config.toml
hidden_size = 192
num_attention_heads = 3
head_dim = 64
norm_eps = 1e-05
init = "normal"
init_std_down = 0.00736
decay_fraction = 0.456
decay_shape = "linear"
train_tokens = 131500000
Each number is 128 + 32 x the weight over its row's rms, rounded and kept within 0 to 255. Layers, rows and columns count from 0. Numbers have three digits each. The size before them is the row's rms in percent of the matrix's.

# up: layer 9 MLP up, 768x192, rms 0.128, rows 629-728, columns 64-127
# down: layer 9 MLP down (transposed), 768x192, rms 0.138, rows 629-728, columns 64-127
up629 108:091152098161136117140090118093090119115133082100101083089138134106103155095136115125098111121133145112088102125139122093104125134149157098134087084132137097136041133149111159117165104128127143
down629 119:159115134141117146118145163108120157188098129105151136083228117137123142154131174107113177129098169146151134132079152107119123150108141171186074128171149135177050130147128128145108118176131141
up630 110:172112091117142145157113055157080129145080188104014157175128104129087127135108096074127147083179154084104083110170129158117133106115083153062126124201131134120151115116116165089101162152155148
down630 112:080130110137138096120178095108150178145105113150070097192142099036072082166166107129137109160144104079073182096080102118117126099076129135145102111131138104113129098118161170089152154147142092
up631 099:179130129199126123147160182175185140153096130117123150142111129056149123129099129115161089134122195139094156099177122131122134160103103117163151114154124194190116116134093162192215103129155088
down631 101:091133139093129121135112130092120145116145106114072144180085078156136089098090079122164132118096159117089175143096095142142140168173075116102132160136123128089141134140182071134156147109147119
up632 110:136122119049104134069115104106129105089155181082144091106140153147175089180167058201142164141202132112118114214086131182144094099139174161117127117133093130121178134128090098107168163084146087
down632 114:117129113141102128152095130089127109168170103113124133081169139161161132094144143110148160121132064139109162202137126134116172120129103176179120181108156146140116171137194091175122159141156085
up633 100:146075157140117113160102159072176082145126140145120141190109085093105118124149117109137128123168058077102133151155142190138072163133157147081126119097107087130116175141099111129147139106121086
down633 101:135150156125128148094130182131128164100093121069124105113135104122157154187082143110162139138057157128138100101175127085133081156187083159159126122109082198086177158106112160100129147115169134
up634 097:156127119122131176184104105073114074142112113115112138156097115137065100146196045123143138144185119127176144109145137153083137088113124098101142124077166152182150163138077153098147131146130062
down634 101:125094161098139129167174113109155166175168109083135070115146141146172091136114176121084113099143090140144147160188150141106119057124131101069192114189080141136103097102137132173102098124145177
up635 100:117096082117070126127137121143157103139094105110150129165110138170113198125110154099114127191136090116124132120063134133132184130125205119129101062121178089115184051141106119080097152095073172
down635 097:141043140125098148131141138136112092106164153115107087200109138147145129157115121132162103113124112162123189145189145149134100143112121106074131077149101143098128112110056118049096132148108170
up636 092:138122092164091143152146115137101128084132109107144118031147115130122144112118116138174109229166104167145148130133099112204142145123123145137135181117123151162138103155127138099096110036086136
down636 097:082108110090139139114109094161131139173136202118108118103105126101131136149177093121122132115129126101149125097163121150174142127083103130182133099135128093129114124109123180122105106122076119
up637 094:130142089092091137099161140187074108078086114182087139066100131163017175163137169169183115144147133106158115095060099136099174117105162148150101127102114127138127117152118112055077063215096174
down637 099:105094091109081100113147117120122127172095090095174155084135113126140124113196137112152129158148137112149076105100126177154159150167092125158117119177075113143123125115111119161103165105108082
up638 088:160133125179136137090135094188115162114164075128107155077121108156111165149130039125159121135085104094131088111127092123107109191178130139145119156165135157148158116087129126152102117116163116
down638 087:094130155079119135123171178156144090160123163142118153106135116111134109100140101137127133123119128091117115166120141137127162178130066145151171110187183130113162139150205150056130114162098131
up639 096:119134111147087151139161080164154079113158124129156177195099118171201145092047098098162109114150129186123164112154165105102135111065117084171130118173119130158089151187136154126094147049110099
down639 090:152112092127115120131175130063132124124082105100073106149128155077068105177104058175140133132144096132162132129069146179124108070188143167129125178096120158155144121149148108071123105163186156
up640 109:121185165077128080085015087158119106070138120090078145101088106111105079100119123172156109163159189158117188144124156078149129122142151167118113138148129140063110157145117177133105129194144172
down640 103:167128141193133104142135166111108096079148125087109125134164114123171169171147114170174113097110146120107155120171104109157141138123155121102132097102118050117112198142144117161152092122123126
up641 109:145071136080127141129166129066188109087155141097103139199085126127126171117135129129155103110132116165136086130181109090142140137148157113088141145152158113117124143090124156083088110180178081
down641 123:143198161073152112135121178137184151131144076081124166192102130158145136108114148106122113134113132132105124105147113169123126145107132107116117106135157119125099126151108106163176138084170103
up642 108:133158094084188088166141135135138110161175165145166089162167107146086126144147072143113141094127165091056120115106102087060124173113121108107102084204137098121176088149115149135116089109144144
down642 097:176120228128157094114097114163112136156067104158134130125065113107175144095114118209167128092165136142116131119137218171114088160119160175150123101113112070114078112164060102129090153112145127
up643 087:153111115102110129124121133116117132093129125136153157107035182168114156158087221141078103079158159173082107155111111123098085138123090036119177120078140154110102126121121146123152081171130168
down643 090:189170118121118141155093196128192121180074157144091167111165119100164068095103148073123182128148066134129118130091065094146137131149148160148131184167160130149110174131130112067102131115158120
up644 099:129117156150085102124146131119153165165083128133080089111098104149133078191170071166139139103191146041189102103130127109124157057148122043169183145094105159172138071141104125137162087142091119
down644 092:139096108097099062116094169182148134108115100130177131156150162047152159108068092100138124112140157145125119138130134087209141159186125142115110088061062176123166124140185116146129079122174146
up645 105:113109077084182175158146090129106136148154115128129142139128156119162157146138122112129207084123114043163146149122185095130184155077130092094099215076121159102180082091086118131137148128193146
down645 099:102133140125123138127131110124136111143094148106100174153105088131124133105116149126100162122148165157166119107168149107170105105187116157148166090167095107134092163146077129136130033125087144
up646 094:108150109088081144181098128124126130128119158075153211168104203136088106119144167125153109140116142218171068156177126091144165086120177124122183141150125069132083111128104111172174141170149097
down646 102:106105133156079130114174119068099118136173115158122122160119151114097094140118106105172176171165109081191138155062105104084147072150109159156193167083144110129187133162096124102139117127122119
up647 093:109085102119182047111140131155105111082132145098173084113028105130158163126092104131201152110147130160137155103112156122127121172111125130115135119130131151145099186164129199152121068086083087
down647 082:134154144117103098109116141116104118138184095161115098104182142130126073112192080114123175143117081116162109148093137170144154117136133123098127159122098105101119160120166098129119118197072085
up648 104:106155102058140140166091089154110133113144129116100148185110120162068053130133132048154188134128183173055093124139130112139108100128097120122143122133069116179165143098100097079086095106111133
down648 104:179179166125115160109110150104106096144096125137125163080123120157145060175184150152143139129175143168080118138101108194130115157130105159128145098113154124177161113101119162113096103130145137
up649 097:121109107171149090164078080136093152096150147158147133113202086163154102070122146098144114126177125140074106106105127125164037144131162130069150117125192179050143107081149119090148054126150119
down649 097:149114110107118106120149122125109092144115087091155089102118108125159090068125131074161107159090094102118133150146123160077129094143097121159113144128148160097143123199100120125051175131094116
up650 096:164191170164146127180155186066100143102099144111096197119146136167110095113152150131119091173157149133138180141104172130071116175138177164114084147081154114169121141145108188144146169115145126
down650 097:145117159110175158140082159120169167103106130071095138140113146128090099184140137100142176136127079118119123168146117132135137108118086103185105182119115096171078143162121128189154095084071087
up651 096:159106101150089122132119112157124155115109147147091141141099188103150139157149107135146132124113147098114190100108128065077099102148142106127119098122105182146099081129194099187150114121122167
down651 099:116158133146147148136184121128108174175130187076124094114134120121144081143133075145141182145132120190127052122146120154194132127102130167113146128128134102149091199142076134105123126110101073
up652 103:116081134090085095096129172162156121121087141106063112143163127173147142143110115172169148150151164140196117120084116148165083099157121175124150140048137132152091071169151106095173094175120158
down652 115:150158145105155197127053105181108130111079163101116132149150106111118156093094115097159122143104098139065111173135150073147148151108144072121173142135128109130189160101096096200187108124115106
up653 097:138171199109077102098146057105142131117157076140070121125126115115186131148144091087142116118118188169091145160176076118120150167124094131081165131100211129150168157107138190046139059111152143
down653 098:140092120167138143054149164070138159126096120108120136096138092082119152109121126153135126184149110081122099149115140158067114154057112098147093127157127099098108153119117146105135157130145124
up654 090:170092144151106167153153126128157122130156138122137141129110145077142131105126063080147118148170139107120077110068138140127127065129127111156120118100174156176116082098118173130161135119134151
down654 095:136143138111150062155145101157172141063132065145110138161112117169131121122114115141138116088110125179125172173132112166160173197160105142124153173149051130159092131132173128164135084123221112
up655 095:118112197097171104140110091120118121178197154071132096143078160125107151110104154108103137140125119133162104145150118148107086139153207148101094125147095108158139108140081190106131096130131094
down655 101:122126130129137125141111078131141144156153077102145090132213147160108115109188098086130160165107154144142108071052119135131075110081121146112104160114123131179128178177148113093095150127127158
up656 098:176109132109104210169120149172103105202140093176146138120154157139155139119118181102160159124063131075082154181141118150130143186143117116105110107106116129144109138191144140124080165109178134
down656 106:182101117141165076123153111070078140094104113116088117138145177062106122124137132132142087108136107089108143137128167101094118122118137131138102108154116144126133188153156172101120196082112155
up657 094:161131117143179123146130165122128134131151135119116181083126085183074101139130181115127114137189210092131174062105166188128163068105100156093115095205110196201106194164127124144177201158149085
down657 093:077114122133110143136115179111130103135133095166112135133086083158084099162112127077046174155099161146079187104090100146122062098107104100216182034081138108116170139065167121114098072076146143
up658 099:121081144127157132128179132114146182142119085119163176118086114094136152202135126078142070121110100085118123110137126121094143131169118120096153112106115106122157094140159089173045099115083134
down658 094:111153202166123105114172115088109115186152083092173109113132111130159099121106162143104124143131130130140125150131100153110168120132139207167121134198147135142107153095142115160160055177114120
up659 092:104094167167134153174117133128147181109092118165157121110157165211154039135074111144143150111170132120192156157167122163149134118107110142130128130099119109158077135099134132129109091138151058
down659 096:084120100135111159158086143132170133180110085114101098169067164177129079148124158141162129105082107075211108169103106111199109170109061133145110091140109123070090197127138099090104127115141130
up660 109:152164095017150100112145131166134109092088130074141153090165114101194138121125180157099154086176176168146139116084064123101148082107115120143159157123113127183121139148161132148127168105137139
down660 102:141115113095150153125144035125131176084108115072140136102088146131129111157124141162105046140127143186137116049105119154138116167089111189101142027193132084037148114104121103147148120131138127
up661 091:146086064158164162117085128116156143147162117162147163106141227106096118187162141090102096171134155095123128130095111099109186132166116079097133112076087117095115097121173051100114130148088091
down661 088:161125150122113135073157163119156087135108153157055091201151141138131114128109118097109136153183207162144095096121108123134125065114116145106159127130115124144126195116156130153108131117150145
up662 102:117128172166206090130122150146123102089140135108146145108136156161099124139151125052138115159168126070137124111131127089135088162159149092157143124101126150136113090106115095139086107169106096
down662 103:147105111114182155102136197113109132116128145130135134178118108104155190111130133086118149072108132131116168159096128097159113163103152176187148059106147091116110136158132089169116144177165139
up663 094:064134148099112164097130151103146109132152080160123106154119109140114143159068076146115131135154156142144065093102080086172214133123134121133122209112168138173160130145119172157113116090156164
down663 100:169143150112110147123102118130092161120181132121198130116180132169165105141112126116105155148127121064197150102153077137189115128174202057105103162179159107112095102082163100119155101146123127
up664 100:134145166124160061117113168122172130160145058166157130121154151139155118132118132165198133106173134117094104103163117131081123158125204117106127120158106165171119107135164084138110065200128081
down664 099:111179127133134129092109154112161108119242135170141093150120083119153192093072127116132157109145152120131123204125121135086101067176130170140097127134133134128169147213128075078112144148108094
up665 096:078052104135086116135137104135094084108135079192150102124115106153170109121118169129150070143070146119156165102099086153155158123091111126082069110091186100153162110149138099085133180150106149
down665 090:110155139136117171120116164151086187106139159093128148159121069187134113111146110123121117109138164149111160102134127131131109125133098156161147154116099124146084183126144092188070077131115105
up666 098:185096153176139088142111066082132197112066130143142121089058153091136172164120139172105119162081119123104116154150222157146105101130150127150139135085149113126112170093183139089083099087137132
down666 096:122156142105123153026101098150091140055114105149193140144113133159146119124201080057105153110129114115143133082096081074113158201104079126097094133105112123116151153101128159133169151127192103
up667 094:190168169131136074140098107116090084118184114153127110129151126116106094102120161121114142087098117096116159122127198178165106141138143158094111135107093107104132144141116169121048058126200152
down667 091:081150164092079175149075119100071119107150140125132133139137122110141177160176150143145096101201144118110102139135120064154142045120071179110177130101160220133133088089099112106145147179118083
up668 102:063162141132172133108092190110108133117079142098090132130068083152145118151219156092142093108195113131172131042119142111119127122069164072103115143094150117112128126160156147169144129109127093
down668 099:128169090140143163105089117167100115156120092068097140139110097157163142141119157112115123099110158091088132169076050138142081105174066130108163149083098148166106079141109170169138095120129114
up669 101:091151148071156152095107169153097124128102093115134141113123166160141094154139145169139111106133110166124093171127133109113153105098074199135130191113154118195103152153167098127155127127132135
down669 106:117174173185135150074151152113113177138146119080123190150152138130166079181123120100165146117153091098104198133191144107125118102136114046120154167150081118170111133166128146097127136140148137
up670 100:147183081132162088093116185095154138207158159142148200110103084134106102162126155116127084135134066176149074148164107178119122119153116152048094164103126136176118161155120131127126142164121075
down670 099:114119099122155079105105088188130120180087119165157143133136077133086090131111128065182154110167101108079141125110174202112133124156109093122071159115132123100156136132088096147052075097124134
up671 094:127145109151138126098125085105138084080134073161131096097119132127111146134173124165184123129120068125085130101147128126109130105067167181087123139152173062087094117099075092176153126129092143
down671 088:159125087135064112110150142135143090150144151114185087154137093170091132103136150140147112155113158163150136155184171157074166143093139114082148132066117100112164176099123112079153112069156087
up672 115:145153137141160133166168073159114067180159136071086102088073136103132081116095135143185119141097167136088144127078132110104178140150105169144118110112169140087112169147138171116094116198139110
down672 110:109106166124128132150099124150128145095115100127119063071155119083167049105111113180155194097091094153091096118113158175112137111187085132126129103127129144158134168050132115084083140161165169
up673 092:086150090116129156132106152164080108155111129135063167073117102144095171090117180134109183047139167114134088097196224153119090152139129114087112146142132112154082143167105137115127153167121157
down673 098:186098152189159129124084110104059121096161113134127098109096085161153043200041094151107177161103130086130095185093161149168130159125162071106145130121118124124170240119122076164151163115097133
up674 105:073144147123137165066044142169090138132084184084085134144090122090116108172091096132118121123157130109114117112142147144180154104166103156168100159098145145144163098109089112180144103123141114
down674 116:130165153123112150138123067121103191171131087099101162131124132150170127134116203195147100133143116110148190100131201160123106150148117092191173160173105143159139092093134101120142129141094123
up675 111:133132118137145089173101144123163187111117188152154178110124112172129155066121131105116116120127163121120128103123143151144109128096151129121110101125131181065096128088134163119167117104102045
down675 106:113095111171073137134139125084062115101117089152122118126138120134063182148159097097092136092148119095094194158128116117142089183100129173126135087102083132183055122094112150095205164166145057
up676 098:083148134184138150135128158150050040142162151111130148129142087147079096131110106128165136205149128103121121099091092142153070079134156147163114154076135169113132163157129097186147096083083122
down676 098:127137126067071160093057166123168169093144124129126153089114131159160111167093152134104139108072121080142126097117113159117175070000133096160109133149126110135125138146097178166119184124095148
up677 097:121096196102141174158106094161089180125109104094180167083093150110120150108191151116050129162122128128115120120125103061164166122142171189109093124101113120074129150117104145163117104152145109
down677 098:182104122151125122108163201104110069179116119155128103088102184129162112093177125174122106133165148133138176073093108170162111167094148093087074144182116173078133125128133089151129105130159111
up678 107:148158104109141148117138141179194109153123105142115176097130120117152109106117062153151128134110123154149172095166168070146140144160120148171137136128077091126109152143081089094119134128119093
down678 099:137127095135111126132096065136119135133107078185089172187172133129133138146111149117086131144138105141162095125090190121106148180091095141138075207179107098129106181153085177131109117105071109
up679 098:135177141095170120145152095173100123144171111076111143137145168103122090087143142141151131143161101166175117077123106143154127107121105115150181153187093193150128131125125151172137070164146114
down679 107:143116145103112101176104162133081155110119093125109154158160117092175119105072180136188179099140151164182107116129156103135097089191110133127095130116136151103122118119161127112142128178126123
up680 092:160152186120108160142150085092131113111164178141061113087131141175095087077102120125164126136202137155158140149201154102103119106177113168143122104088156143080101150133063110094137142119154116
down680 091:095153102090150191126111111138148115190141113128123142155110150112094167087146158126134153120078133170101131185132119184142138176155141132150150110150139122128204130141135119174130091118082081
up681 106:170121109124210109129154101126116139100046069161180088141160108176121148127130115133163124091143160116121152075112126101195154089138146133147110215121058126090145149151075158156150082160157120
down681 098:043109105121118133171090133156112128190092140128116092126137136140151143142107091165190133157085135091173146131135117127121123189088121134158137154138146121028100236112081115113077191150063151
up682 089:126184105148118093160125193135117137140090103170122096127100125090138136130183060175115211157113130127159150086180123139130131088105158139133120163121191109172147144101115151103160097126123153
down682 094:131148124083125154139130141144124107167179077078092110153184077106119173118100151147106128135084164176043147171167154059134150184127153162098107184097149145133128161077133160147182157118187105
up683 097:095135139093131060127136146083177081142117104141126157153085117111161135080141073189116049200076174088121101110150063157157158080133137097167149176117123140133130118126141134050154108128129159
down683 105:127130143160196123164140109171079144158109118170092104039126120117107183113099149183152163147105136105127179112127088151065160086147086183103105134139132152110121127065135165096186126155120123
up684 099:141144200138155186163202123125052127141069094105153131169110180124135096177086089181117105043139198110092118079094129145151146139093135101137106140147077162165153095122119122114143102141145127
down684 099:070103090120093219138113144212096066133163129125138076176128057140116141120111152149136116141126130128119133185158086113140136137164149137154144120095120057180093156100122155109118128129176056
up685 099:121130123141158126108094168155066181155179097090081154137150162152126151152161082148159087141159114089129126156150172094109195149160137173134107121141111147167144129086088171156127093130107093
down685 098:110134117221160102126135129116133145165094082118213017106108087144087051181144158172071112133139138119111155135153099113159115155086105087111169116088116123171061133126130135162123173146081143
up686 110:160140187069102137133154080165167159104097118131119210106170154147157115188140141093103099159101117171163095120109087119127146099099083068132141172106119101155154094140075125185125135103105079
down686 113:136102117096092090145089125177167178138091141140163140174180163139107120128094102107129140088094098174177186105132138100112134150182080113131101144142148175119098112106094103174135158138079137
up687 101:114129168117121083129080074115146142101156117132129117097175079115134098100135167108156160117099150100109168123156138140081114144172168087062146149124127138152158124132176152106176127150134164
down687 096:174075095120149164146145149139088105133069161139121159070119105138190127138082120086080138119148181190131108136098152169139090154187141148211094110173136127160118161130080129121185094129114139
up688 090:141128138148133130111067128147094108142119106137099102180123099116111078156084174138114152055143133121125172212080163141113090102125102155133137094111183080141073133113095175119114103101109171
down688 090:104141217105166092172130068134126136164093147077157141118172101087148155120174093162101142167195123123146151089129169162126155142097107124121161116136137089163130177140091087138121154100068168
up689 101:149094117141138149115102151172087101129085160152219122141181109155130141092201102128173132145112098141104112133084082076201164097139183112113141073129080080156177142093135141149107075130153125
down689 094:090142126109140129109091116143078144141107128125153109092146132151127091177133167140120093116194132130138139090117140173197124151106133110045097091094093143135139165063123139073133149120159119
up690 100:091142183123141121147140086127078181148184079110154136086120123146122156114113085122100139090118161157108105081057103146094150130081156117203087146129165100096113113085110135162079178150117140
down690 104:077120132081164047102107169085115122136121098158103166117081159168110180155107137174097100086134175124114138121106167103082158136105096125141109111132109127120109192170137095129138126133088109
up691 096:086165093160127101179133083125176082128113182132093098135169142138103077156176180130131122150098176093168141113136119094157172135119165154097111145133138158094163134197126171137087140154097040
down691 098:096111086096161093100126111118112115107091115175220142095162164119155122141115121101174109063117103100167133117148108176113144140064172109107119130191151167120109177087169115151201125134099085
up692 103:160134144126153130133136114182140145106153145169130132168135141150087138099100130155107097119132107098018128107146162112082160127145078103126168141137096109144023151149098086096139127141121127
down692 100:118068088083114074129165122150118032167087124119145102159124161155117158121122112158153129131125175127102146134151099094104130128157134089166117096163116153091125124149155093029143169085178145
up693 090:116119142107128111157120192139153125089138152217101171161184140186151088086151156130147146095120129066143121117073103104121102112131155139145182102119195209106113171161122155132127080050150127
down693 091:138175122109126158096151067135121170196098086115086128113073066197135169140124090118123142157108113100093135110113122122161153142092137145137159197076188095075113212114144165183135154142107132
up694 107:098129133118118135140143140138160120147088100062119133150065115123138108123120108165040074138111118160140168110191138157162164179150117115112139085111157111081109193165143119129180138108149083
down694 105:147132125100116143104097181144161129151116113070066131102087111176145121078127175163098110106153148083153151138169099191101152109113128108137129060161173113070113115136066116154135187147101182
up695 100:112090138179092153148172143179190156138101111124085136142154184166082149105149103137179102112121140100106150140148130150188139102114114193119106106105080096146143113083126108130094115116187145
down695 100:132129074135134083170078105106085094165131150160102126093091095100109080159106126133113097161106134118139072140113140146093155180180138038113072121129113110113164105133166115119151075149105126
up696 095:139129083071080124140158140153134083157123178116174100108162163148108157155128199093111104106150158120193144114126116133151192125135142146142142140107156095111114080103095146071065104148121139
down696 100:146137114114168087132136122098142118119088192126119130116146147120093105148119145139098190152114126140133074090112115151095110095099152145079166124119120139168107131136121149117154103077140065
up697 097:128068127147126140165136101156129180148144129092120119116149090150149123113099143109138035187160155103095155110180095106049151073176164142149107145114090153140165083095167084128134094142128193
down697 104:155089171178130155104146144112128134104152144096132103113127095119129084129122156146130096185099134115140111147122117162181117072148126124154153139131137173086154078138128138155174149180151180
up698 106:129150124107130140166052181113124133018100156176151141125135145138103122141107119129123141106152163164131137149164079189158160114130139109134164123090140137117162066085113105123080123139144104
down698 093:122104114156115176138150162143106159146139091119166095124130134137085094146093073130134040141108069081163155104158123186064097099161141137121131164129114133111128076116132103144165144139115205
up699 109:099133077137066109141116047137114150113068105124145148131120100183171125158157096107155151073161145144154104177144163123117121138083154164098146187151125184161134108111080106141133107119084105
down699 110:079177102128155157159047144148124175124184137142068122100170111143152144102101152162096125157094067108118083128072170140123147120095137099088142121149100073173121141156114183127135143073150129
up700 097:131155120092094111128093092117116092138051138087146144172092095181147131089116097124123099109205133118131109107149111154105170142122139157137152125149155177133145140138166180167106173099104074
down700 096:176106120145156107137131122071061150094090156176131142065078127168134100096054112101127156098129098138124138179092132083067154137147121104168114162139080074061091224081072179160116148107136129
up701 099:173105100128144100094107131113099214112141171148138085117133081139119106076133085138158111085118120085055141105165125199177180106141113111142128090134123134157144148116033125122087119116064067
down701 096:127087114168114133109120115132172164115116166163110115176174163078101144122113181113151122134127128101151133089083193173109116082130117091134079129136133122114175126087153110153110099166164115
up702 093:125072128084161155137135113104085134108141144062203163140177147177093159139124120140115093091142114117105064141147138120201121105072109117097121125175101111153115130090142100107165165129075128
down702 099:125131133164118160122131094138137163125131102163114053215129102116140142131107143099114151133058133105177062162072147141100163125119141161141122182145103157111106154119091098135111144135117158
up703 097:089133143133137118095175111105097123078120133147125126141172167086094095141093154100089132189132150052161070138107145154112102163149148084149114191114137124137204145136172108093154078148171169
down703 105:095119148169065132096127137137105160156114073125105138125127150057160116166126098147089085172114125090172129101120104098114115095098131140137140084129159084133094084095117151101159074158124123
up704 102:097169140118078114181138115127083147086124100152111121074131102136117093134114082093145187123163142161154155180098172143111118120152143159183147167125175193080158171108107165133099123141136148
down704 106:159142131182157119138166131128168154082132088166135145168156120153147135128145106080125124084105100101099038153141116175095151173173127140093148156144102166150127082099150090172108146198128129
up705 097:172139162148050174127135154137153168153061136132129152126122098138174130086105164123123107111157119125152165115129123125183166145167130137124180066173116132105147164104102163200150149123120135
down705 101:121138144139091116144136125132164130166093135122123123162139123138194119139114133116145136123115146157098112120149176136151118102150155186133094092174110078063127148049148181156175152131142156
up706 103:073170121130084149098103105115125137089047039119155093122139058198111119139126147109124112093129156126126137088164119141131174144109119137117108162137093108145155126209100159104073162153150132
down706 105:106126198123140120146140115145074165133114115142099099143110143120163123181190108129168107064110119131123153089071179097131172197108124153120132109148090097117111128095119072207156105141089091
up707 096:132145084071109120129171189104125134114106123093147162135113171171076151123124125112106113146060123083163128139088117107129079127116112150095127134058122176104099128163132165113154155141152119
down707 098:120066148081157118122083170099150151131095114048143133128115127141087102115125138096111116088088075161133161107145151148177122148128165139179102156078131115157090238196131199127146122116174118
up708 099:091085128125185098178118080058167070160183131129135169155113160103076082150144136144113149132105138143211154157157086133189154138129155121121115173112153165104134133146112141089080146158130087
down708 101:149123065151180163162097127160143128076131098130078124124116179182127131098142108122103148162118144112176136076123197099116160123183116114106227109143095106109151107153076124147097113129114080
up709 108:125192150086158117061092138132197154122143161167123159125145093183178098073158135113139123137137143154128101103133123081079151116189122129162096128143119100202155112128055169140183149174112129
down709 103:112079169086110090145119133128086114070140132129116146130166113089151144188058147170133113093144103170167163093085108122062144111093167135102119123134176124112089080158103119151149106162178112
up710 099:090184151067152105148088157147148105132097087190124194146150070147127150100134143122128083145141088169143122102123087175105158108132139152102087111093074134121087172136138082113134121163127102
down710 095:152190091111084116082150109154121173124116143131157196149133104137160126155100155107114121114120139081088119180137167136126055138112130136172118101142168119082145163124132133113147115106155119
up711 097:053123132145083116138163169129120078159171127113164122127104170120138096189191120101126154182171064146191094111133117143114134153163108174141151146141135165108141092149113118117113133104095124
down711 097:169103052130163181130083049116097155094113113098104166151150112093134158099107129095132126092046139130093117139142176072136175055099106062111160074145160116101125147157145142172178135131150140
up712 097:166150131068109111084091161138080102139221101082220157110132112177115170098135143149143157104134158108127151125104154171064094162155067155142067126156139169113130084118122159093097104124148132
down712 088:145115163123152071206134126133142090145137103127098075077144099071151068126142089125127119158100120137163094170107117143110190097133172142101181142100101189154111136123151148144160145130147091
up713 102:108119162107153111157135215119190133161097134112118063137123146173083152153149098110110116153103129139119157113108088158113098128159187170141100119151188124085167126159100132148075135124158151
down713 104:100107127159140149090203101164089054176121104130118124130131159128139106146101185165117161131151148123165108108085110137155126192121101111093120072073194134091149101166133164111113160176132084
up714 097:112118160124156157187148118106118142103133096125151141157122131128115180167128127137114093102122155125073112139112154103170102139140118137145156134127137128133110154174089170128166121113152141
down714 094:092086170145096112116138126139134151138154172066106043093106131147157130177101182103161079167139100120193134161124130135136182110176182159122197163091074129134136132129159086072080104158073167
up715 096:133162085079084105110178159128078094165108180111164133114165129135135130119124107169131074134107206115119119116173151101143150152106095112115160190111104156202129127104117146101135168116047080
down715 110:149091182143195157124142130169104080126132128132137145122168102146143220204142123071096125128073104145128095100123160136177156109077154138121121142070111125082118099145094145123163100112097148
up716 097:093105128084134176105134146062132129109128167114089142190102128111157101099127181087178091143119170119161097085137137109157203112192132133098165165117155102112171073149175136145096117122128156
down716 099:126146171082133166103131182143115142102158106170186110114146150191087117189155055160141185116130089103128184086126139121139136148118140073157107123141075169168103094146145140155122105159137127
up717 097:120118101138077161056135081158158094159156125161077151158157146109119115152201118095116147135114087107146095133141137142108149083190090177189121124039153115199167137136136118129176085121173139
down717 092:124123093104144088165194132168120143109148096148119087098142171152139190125097097165158113111074201108125145114136150141128150146139183104127105077191160134082137246184143119127177130111118159
up718 094:176089156132093059140170124151171096119115127115085123113094160121096148128170087082152174154176137141117130184133155129082135131158077160086105103111166166041089145181128156083145114126140168
down718 091:134141132134119109108104131120154129154140134192130104184121090141121173161138142133081095064104146142074161169148078153207079122162110107103119193135160150194138127106137180103179071136177107
up719 092:110157179130130149146099159089116056118153101059094107133115119131185157087159183088068095170187174071128119122062088103118139101089109143104102089114105154106141131120146159100089115083153140
down719 104:142122042121147152148152110132072089140147110125126145155143097187124122072185131135166159116152116127126112100088162151110137110165119192118115116185155141120156087184136167150130155111140154
up720 091:098101146124137081159125151101150140158150136097144117088092123135134092141158126147176086077122117113159132160185099132163119160153103118100075127142107146115121145148125049157062116152075076
down720 091:167126152214208153089123085041076082185097124147141190141112144076114082123154103098130071157151123090104158114105134162137100058128193098142141127143123111114121137152114117149132148118120155
up721 108:113124143114179096105188154156191131108097117135169132072157133163112168131138109133109167163120098170111152123222152179123094143200089122115179083109116135068114122061105180145143082126176098
down721 111:127124103128150130157204118134136102126097163155129152046117180110133184130142122092083080160134082172078114144112151164112147180138072068095082115169127151150127085125151101191146104172149144
up722 100:156140155167139122094146139138132141096139083090101093161097148151167196125204141133073089128086159172139113142176129047147082124145193132187153102104131099164118159091125124107163088146074127
down722 103:155125157117051144166115115096101164161139167143131135134079174079133115134129183114116170136118112057055106167075129138102150095118091089207129092197094111050142102085124175141125085162169127
up723 100:132110115109129150086126100142154151083114168148225109150172083213167134158139100076186177114136130089140085039102135080133070159133155135158115137143075062112158086108120151096074138131121127
down723 089:091111062145124125164127113106123089162084139176132146096079133096140123113131118133119104133112168099173126181142215129147148104134092140153153096109159081202169048148084136139148137135108119
up724 101:068137147175119157148132127129168106185107108122146163140176147091120121157113089157121136164102119093129143103113067191148165101141162164181165158148094133174117090084100160120180101112133114
down724 103:197091132147144170112113174184128152128113093114152114163078094118120148165145143116133044126101128157122118064172129101108110145109138107121197147142130108115138185087126133141113090150111112
up725 104:155100132130129121137068101168115171147165111103097128119161160112175143144153131089147105134180108202174122125135128160097177115123151122081096089138088160109121186167133112151096128161149115
down725 096:143161164111091103138162116103203105151076145150133159163123165088152168122155166102197151118148138138124159134094162124156177092087139085143101127072149120152129171173149149091116144077108168
up726 113:110107140129107098123160129078180118126127158124104122147134129113207118145121135098115141182145127143155110139065104149167099144180117134121153113150214097170097165179133153119137121118097120
down726 109:032174084153137062120135127103181106120100164158103085151147143138181047140107124118130094134100173134152156093125129157078097115106126087103109150104109072111126155156111095137087151132126123
up727 105:132160136134224114132170105155132064135105112106122122134165060150185103065101113168119099102084184144147188175130132055132131097103135154145204149129108214107128134130116109156114154077101160
down727 111:084098140151188123095107119085114160142096071164146116155174103147142114151128150161106163124068143097132108105153112067128122147131136139137148117139127168085055083149156098074171091099123094
up728 099:131147148138093119145155159180100103166160070094093118169114077145112093117088149115125058151074153116086135100117134153110166096148187132112080090194094151199095142134136143086116123172118154
down728 103:152176097114121112167095089158112152093089084125146081129140124117142167119149188129109168112115111090083099151144146080108169109103118126205159100114113179098164092060125138098126098175070111